Each number is 50 + 15 x the weight over its row's rms, rounded and kept within 0 to 99. Layers, rows and columns count from 0. The size before them is the row's rms in percent of the matrix's.

# layer 10 attention key, 768x768, rms 0.0444, rows 585-618, columns 720-767
096:50 29 78 55 22 25 53 61 73 57 51 29 50 66 49 66 51 63 51 37 44 53 52 59 43 50 79 27 83 50 64 41 31 39 53 46 53 58 50 60 54 76 46 55 74 34 58 19
089:66 46 49 44 52 19 52 27 71 59 34 71 31 58 87 56 53 32 54 40 49 36 47 37 55 58 74 45 50 40 72 44 68 60 46 17 45 37 51 26 63 40 86 34 47 41 64 50
083:33 49 51 54 57 69 31 47 23 38 30 63 55 44 23 48 49 22 44 47 72 61 19 40 45 68 30 43 56 49 55 52 12 38 59 64 63 50 54 45 40 46 44 45 35 68 63 55
093:50 35 65 13 39 35 29 66 62 43 81 37 77 70 38 44 41 65 24 52 43 32 57 21 59 35 67 49 57 63 50 13 55 49 57 46 56 32 60 18 75 52 59 46 42 63 59 79
099:44 45 52 39 43 43 33 24 33 48 59 53 26 43 29 55 17 42 41 58 58 49 40 36 43 29 24 49 38 47 35 55 32 31 43 33 37 47 48 60 42 27 56 65 65 68 52 24
097:34 59 46 34 64 20 53 41 44 57 47 43 49 33 78 80 18 78 61 13 26 26 46 43 54 58 65 44 76 73 54 34 48 63 60 51 24 50 49 50 32 62 37 63 30 45 48 57
100:45 45 40 50 27 57 73 64 51 51 59 59 63 65 67 44 45 45 67 56 27 71 59 76 43 50 72 60 33 46 43 19 53 51 62 56 77 45 36 42 48 39 79 60 34 42 31 65
108:52 43 72 41 49 45 45 43 42 88 51 59 44 63 23 67 60 44 57 45 55 47 41 62 40 60 35 65 58 60 76 50 37 38 24 49 57 70 33 66 39 19 25 49 54 49 56 48
101:65 46 55 48 73 31 39 89 40 36 44 26 66 60 61 69 21 45 38 27 45 40 47 51 61 38 68 31 89 32 29 45 23 64 87 53 35 67 41 55 39 54 57 45 57 53 54 45
109:33 19 61 32 60 39 62 43 37 82 43 36 60 41 50 71 41 69 44 18 48 57 70 54 55 42 51 21 39 06 46 41 40 48 51 73 59 46 49 50 42 63 48 47 41 48 50 12
106:56 42 20 86 83 64 41 48 53 44 67 47 48 59 27 43 13 53 66 55 48 60 75 33 19 58 46 51 41 49 70 39 59 60 51 59 76 66 46 21 35 67 69 78 29 43 54 51
106:59 21 60 19 52 69 52 57 45 51 40 37 42 66 46 35 36 55 27 67 76 56 55 78 64 42 49 77 59 67 50 55 44 15 53 60 45 41 50 71 99 36 44 55 32 61 67 70
100:61 52 46 70 39 40 43 48 61 32 48 40 67 50 67 71 71 48 39 35 58 22 20 59 56 57 38 22 61 28 64 33 64 71 37 31 33 39 32 24 30 24 39 37 51 53 47 61
112:52 60 73 40 63 01 32 37 50 44 71 07 47 61 45 43 72 46 68 56 61 42 61 59 26 24 37 47 60 70 34 64 38 53 45 38 28 49 28 49 57 33 40 78 35 68 59 45
102:42 77 19 57 66 48 61 38 41 35 57 45 38 62 61 43 44 23 58 81 74 59 55 34 69 45 39 67 43 68 43 43 40 46 63 45 65 54 56 35 46 80 61 53 47 61 68 49
105:32 45 29 83 47 43 37 39 20 38 44 21 66 54 45 70 42 48 56 61 47 39 48 37 61 61 40 47 39 59 33 63 33 39 55 43 42 49 39 68 27 49 48 39 38 65 30 93
108:44 31 56 78 50 52 42 70 50 18 63 55 44 19 23 70 25 38 57 23 53 43 72 54 67 43 63 48 23 59 49 37 36 61 42 33 46 46 67 55 58 57 44 60 61 84 56 55
113:62 46 89 29 64 13 27 59 54 65 49 68 41 59 35 37 49 53 45 22 68 59 33 48 38 68 43 20 48 47 53 18 19 31 63 62 43 32 37 42 48 67 66 52 65 61 42 18
098:66 71 39 26 32 61 42 43 46 67 63 43 81 23 48 55 45 59 38 65 27 61 82 45 48 39 82 63 58 55 41 51 44 53 36 54 83 42 89 81 67 61 47 46 65 54 64 71
100:89 71 63 30 38 59 87 37 40 50 56 61 44 62 78 55 47 47 50 33 38 48 51 51 38 36 31 61 56 46 91 73 30 69 51 25 59 71 70 73 36 37 78 52 41 48 49 40
104:56 28 18 67 49 54 57 46 38 24 41 58 51 41 43 04 45 49 37 73 77 11 64 22 53 44 51 59 70 34 29 63 26 33 77 57 37 43 72 40 77 85 59 25 52 37 54 48
109:67 41 14 61 52 09 32 27 49 31 55 39 49 48 44 46 35 43 50 50 49 71 49 39 54 73 38 14 39 51 68 50 29 49 55 76 30 26 35 56 29 39 65 48 43 61 37 35
099:66 83 40 63 81 44 66 58 28 78 59 35 49 36 36 74 56 47 60 72 68 62 32 57 50 71 31 41 41 58 41 57 60 47 36 47 19 43 17 43 34 38 76 33 35 70 72 40
104:34 56 31 55 55 86 59 28 53 51 58 88 47 73 71 42 64 53 33 61 40 69 59 50 81 72 37 24 42 43 56 78 35 54 53 56 74 39 25 32 35 32 44 73 63 58 58 56
104:53 23 53 34 39 51 68 25 44 75 44 77 66 46 78 87 58 59 58 64 47 38 75 45 53 51 35 55 40 71 64 31 50 28 37 49 35 71 44 29 68 58 26 64 57 78 53 69
099:40 49 62 58 72 62 58 60 64 45 62 45 89 75 66 33 43 62 58 69 42 75 51 54 22 15 59 48 46 46 63 24 34 42 44 60 58 69 62 44 46 50 53 88 57 72 17 62
105:69 75 48 59 57 49 55 31 88 30 69 73 19 45 70 65 51 63 72 61 71 65 37 43 42 48 40 49 81 36 42 46 48 55 67 46 52 48 52 44 42 28 64 56 78 64 62 81
101:37 60 47 54 28 85 34 62 42 42 67 53 46 42 32 77 15 62 56 50 60 83 58 60 33 64 66 39 45 56 53 49 34 53 38 85 59 55 62 53 51 49 52 56 55 60 70 42
104:37 62 36 62 37 53 49 28 38 60 64 61 30 56 40 66 48 49 22 45 38 43 29 49 48 46 56 32 45 79 61 75 64 54 47 51 62 42 13 35 43 33 38 68 30 46 62 39
102:48 45 41 52 79 58 58 64 40 62 79 52 71 50 42 56 52 37 85 51 41 70 52 61 34 10 37 31 27 46 33 47 44 87 56 57 63 47 46 48 43 48 38 75 50 62 41 46
101:54 59 41 46 57 45 17 38 34 31 39 62 21 59 67 34 57 44 51 64 59 66 54 78 52 77 64 62 30 67 68 59 28 56 54 43 47 46 58 55 60 52 37 71 48 33 53 31
098:75 61 63 53 53 34 46 20 48 37 43 56 54 58 97 51 40 31 49 46 44 50 49 62 66 81 43 49 51 42 50 26 34 63 53 25 45 51 48 32 43 54 35 56 65 49 46 67
102:37 37 24 26 82 10 70 60 59 22 47 58 62 58 18 36 56 67 27 54 35 66 59 57 70 60 39 58 55 60 63 61 64 26 35 51 73 85 59 34 49 36 39 53 17 53 43 31
101:58 35 47 52 62 31 50 41 53 46 52 25 59 90 63 67 72 46 45 57 55 56 45 56 46 56 80 47 42 34 49 34 56 59 43 48 22 59 37 48 35 42 51 66 31 30 64 32
# layer 10 attention query, 768x768, rms 0.0443, rows 586-619, columns 720-767
098:46 06 90 32 75 41 56 58 35 59 54 41 46 73 69 52 69 35 64 45 43 24 44 52 41 43 23 58 74 20 47 61 67 39 39 63 52 67 51 35 48 35 18 41 49 42 58 25
082:52 26 59 23 24 71 41 52 44 44 62 50 60 68 41 60 34 48 33 41 59 34 73 35 43 53 32 46 75 52 57 31 50 42 71 64 47 27 61 42 31 35 30 29 51 39 74 28
098:68 25 80 36 43 53 35 28 24 60 51 26 54 75 40 61 44 30 55 42 39 32 48 79 47 73 53 65 49 10 45 50 51 65 71 54 51 51 48 32 28 55 42 30 59 45 53 28
098:74 76 05 75 45 81 41 78 77 45 50 61 42 47 48 58 60 33 50 67 62 53 72 36 43 48 35 47 39 47 49 23 54 47 51 43 63 15 49 59 39 46 67 47 66 61 53 75
093:62 30 67 49 57 38 65 80 01 78 67 57 63 73 65 50 32 47 42 52 62 42 39 51 50 20 60 42 45 41 66 72 28 51 51 79 70 82 54 60 63 62 53 54 72 47 68 42
094:57 21 69 19 69 29 63 53 45 65 45 38 47 39 64 40 40 40 29 28 38 52 65 61 36 43 51 37 60 28 37 61 44 57 49 45 76 59 52 39 31 47 56 47 61 43 47 19
103:62 58 56 64 25 50 58 61 29 81 54 87 40 68 50 90 64 64 46 43 47 36 41 58 51 52 44 35 59 41 38 41 64 42 26 67 65 26 41 34 57 61 53 78 27 42 48 47
099:39 52 48 28 40 66 61 50 16 61 55 35 47 59 90 54 50 75 66 77 58 43 29 62 51 68 50 35 44 47 44 64 41 53 43 34 32 76 48 64 37 48 68 68 42 61 35 54
102:53 41 52 37 45 79 43 44 48 64 22 37 32 38 43 58 65 46 35 41 69 62 53 59 46 38 46 57 58 47 39 39 68 47 29 58 55 41 45 56 36 56 47 35 75 64 43 13
101:78 60 39 25 55 56 62 52 64 24 43 54 58 57 54 51 58 54 06 62 54 54 36 37 35 69 48 25 44 15 49 62 57 49 59 50 51 64 46 64 46 46 81 40 47 25 49 34
100:33 45 58 35 57 69 61 53 06 65 31 25 35 79 33 58 36 38 53 35 57 63 42 43 53 48 59 60 48 49 19 34 43 45 45 70 88 70 60 30 64 61 46 50 44 31 67 37
105:35 87 47 52 31 33 61 57 55 00 58 43 69 47 67 60 51 48 65 67 29 50 47 44 53 26 65 22 76 44 65 52 44 59 78 29 59 13 51 29 69 28 58 36 61 54 50 62
117:25 55 54 49 64 57 56 63 06 40 43 66 51 52 43 63 45 43 67 37 43 69 52 60 02 30 33 40 39 64 27 68 51 28 36 40 16 53 67 39 40 52 43 62 58 80 75 44
101:54 56 40 52 61 57 34 70 28 56 48 73 44 53 33 84 64 43 56 39 54 56 68 61 64 55 52 61 52 44 49 37 46 59 42 42 32 54 49 62 27 39 36 32 50 56 68 43
106:55 60 31 59 58 42 34 13 40 34 63 71 58 53 60 61 62 63 83 47 47 38 39 46 35 36 58 48 40 72 44 38 60 49 31 26 27 44 20 37 49 73 73 36 54 52 60 37
100:34 52 08 70 60 69 53 50 66 41 52 47 24 46 50 73 52 58 48 55 53 43 52 40 40 61 39 45 40 46 55 52 50 42 51 65 23 59 54 28 55 38 53 64 56 48 52 61
102:47 39 42 48 50 31 60 42 69 47 44 69 53 46 55 84 35 27 42 23 57 55 30 45 73 46 44 42 48 16 43 47 37 54 49 93 38 69 62 44 46 55 30 32 66 82 75 35
101:49 37 39 40 42 12 57 53 55 56 46 47 58 47 48 63 50 47 49 77 40 80 67 35 55 57 43 57 35 31 43 41 34 50 67 16 70 54 47 28 48 19 56 47 65 55 36 58
098:75 33 28 39 47 71 62 55 41 43 38 66 55 53 46 45 59 58 26 35 48 57 34 60 66 59 15 60 37 62 38 42 61 60 59 80 68 33 24 54 60 65 50 52 41 50 59 49
101:34 33 48 85 84 54 62 50 28 61 62 53 57 08 39 40 53 37 31 32 36 24 43 45 68 30 37 57 47 35 63 35 62 75 48 52 38 72 35 70 27 60 58 46 56 32 65 64
107:69 46 35 67 57 41 49 47 63 15 64 51 74 36 33 58 56 34 50 30 54 55 58 55 38 92 46 48 45 24 56 63 68 56 70 40 43 37 35 49 42 61 42 48 61 41 25 61
099:65 84 18 83 65 55 51 67 75 23 50 24 50 47 27 34 44 54 55 44 91 30 37 59 48 25 50 57 25 54 47 53 47 65 52 27 35 72 45 37 33 23 55 44 43 66 43 40
101:43 72 47 24 42 27 61 66 55 28 32 47 53 26 40 57 56 44 52 55 37 43 40 44 54 51 52 52 48 56 50 31 69 63 75 47 58 65 58 47 45 30 65 67 46 54 51 47
107:58 32 73 26 56 29 64 29 41 71 30 54 47 59 17 52 45 56 71 46 46 49 51 33 55 21 22 21 62 62 52 59 49 53 40 40 48 68 69 76 45 66 29 36 30 40 60 57
104:37 50 75 65 65 91 66 62 63 74 48 70 37 53 32 51 66 52 66 57 32 70 35 59 52 47 74 61 32 67 71 65 66 35 40 34 61 65 56 58 67 47 50 55 60 40 48 46
106:39 33 32 74 42 42 69 75 30 76 43 39 61 39 46 57 61 43 52 40 51 43 37 50 06 12 55 55 44 42 38 39 38 28 60 18 43 22 45 35 56 57 69 72 23 67 53 43
098:53 53 70 37 39 49 42 37 40 37 25 63 50 57 45 55 70 51 40 75 73 34 58 49 61 65 34 42 55 52 20 44 58 51 58 29 29 44 76 46 76 51 61 60 42 29 55 78
106:53 57 40 30 54 68 58 32 84 17 62 23 63 29 27 51 35 71 72 54 61 79 58 48 49 47 44 34 66 55 54 54 26 34 41 51 83 55 22 77 47 48 56 68 65 51 69 40
105:21 38 34 71 30 15 46 56 47 59 68 45 44 33 55 59 46 32 43 18 48 22 34 63 38 19 73 71 55 67 52 54 53 42 32 47 43 23 58 52 89 62 38 52 46 42 40 52
104:51 40 55 42 29 49 24 70 52 26 55 29 81 59 48 22 42 46 56 46 41 62 51 51 58 97 57 65 55 65 65 35 39 55 50 35 67 28 64 47 24 00 63 37 42 47 41 61
095:61 36 78 20 57 64 37 47 48 58 55 30 60 37 32 13 42 45 61 58 35 72 77 56 44 63 42 38 61 73 63 08 39 53 66 52 67 73 45 20 47 58 69 53 15 71 37 45
102:39 45 31 55 37 57 47 39 66 45 49 44 58 80 38 44 49 46 56 52 33 42 58 59 62 57 48 60 30 49 35 99 45 36 50 78 49 55 47 54 22 15 65 59 70 46 24 85
103:74 20 37 54 90 32 52 49 43 60 47 56 78 63 44 11 55 69 53 61 50 40 80 43 37 50 44 63 51 54 59 52 34 29 34 66 58 47 54 49 83 59 49 36 57 54 70 49
105:34 43 57 44 28 32 56 40 43 58 58 30 29 65 46 44 54 56 57 39 39 44 67 59 68 20 60 66 43 46 47 28 45 38 34 62 78 58 28 58 70 44 66 44 60 48 38 27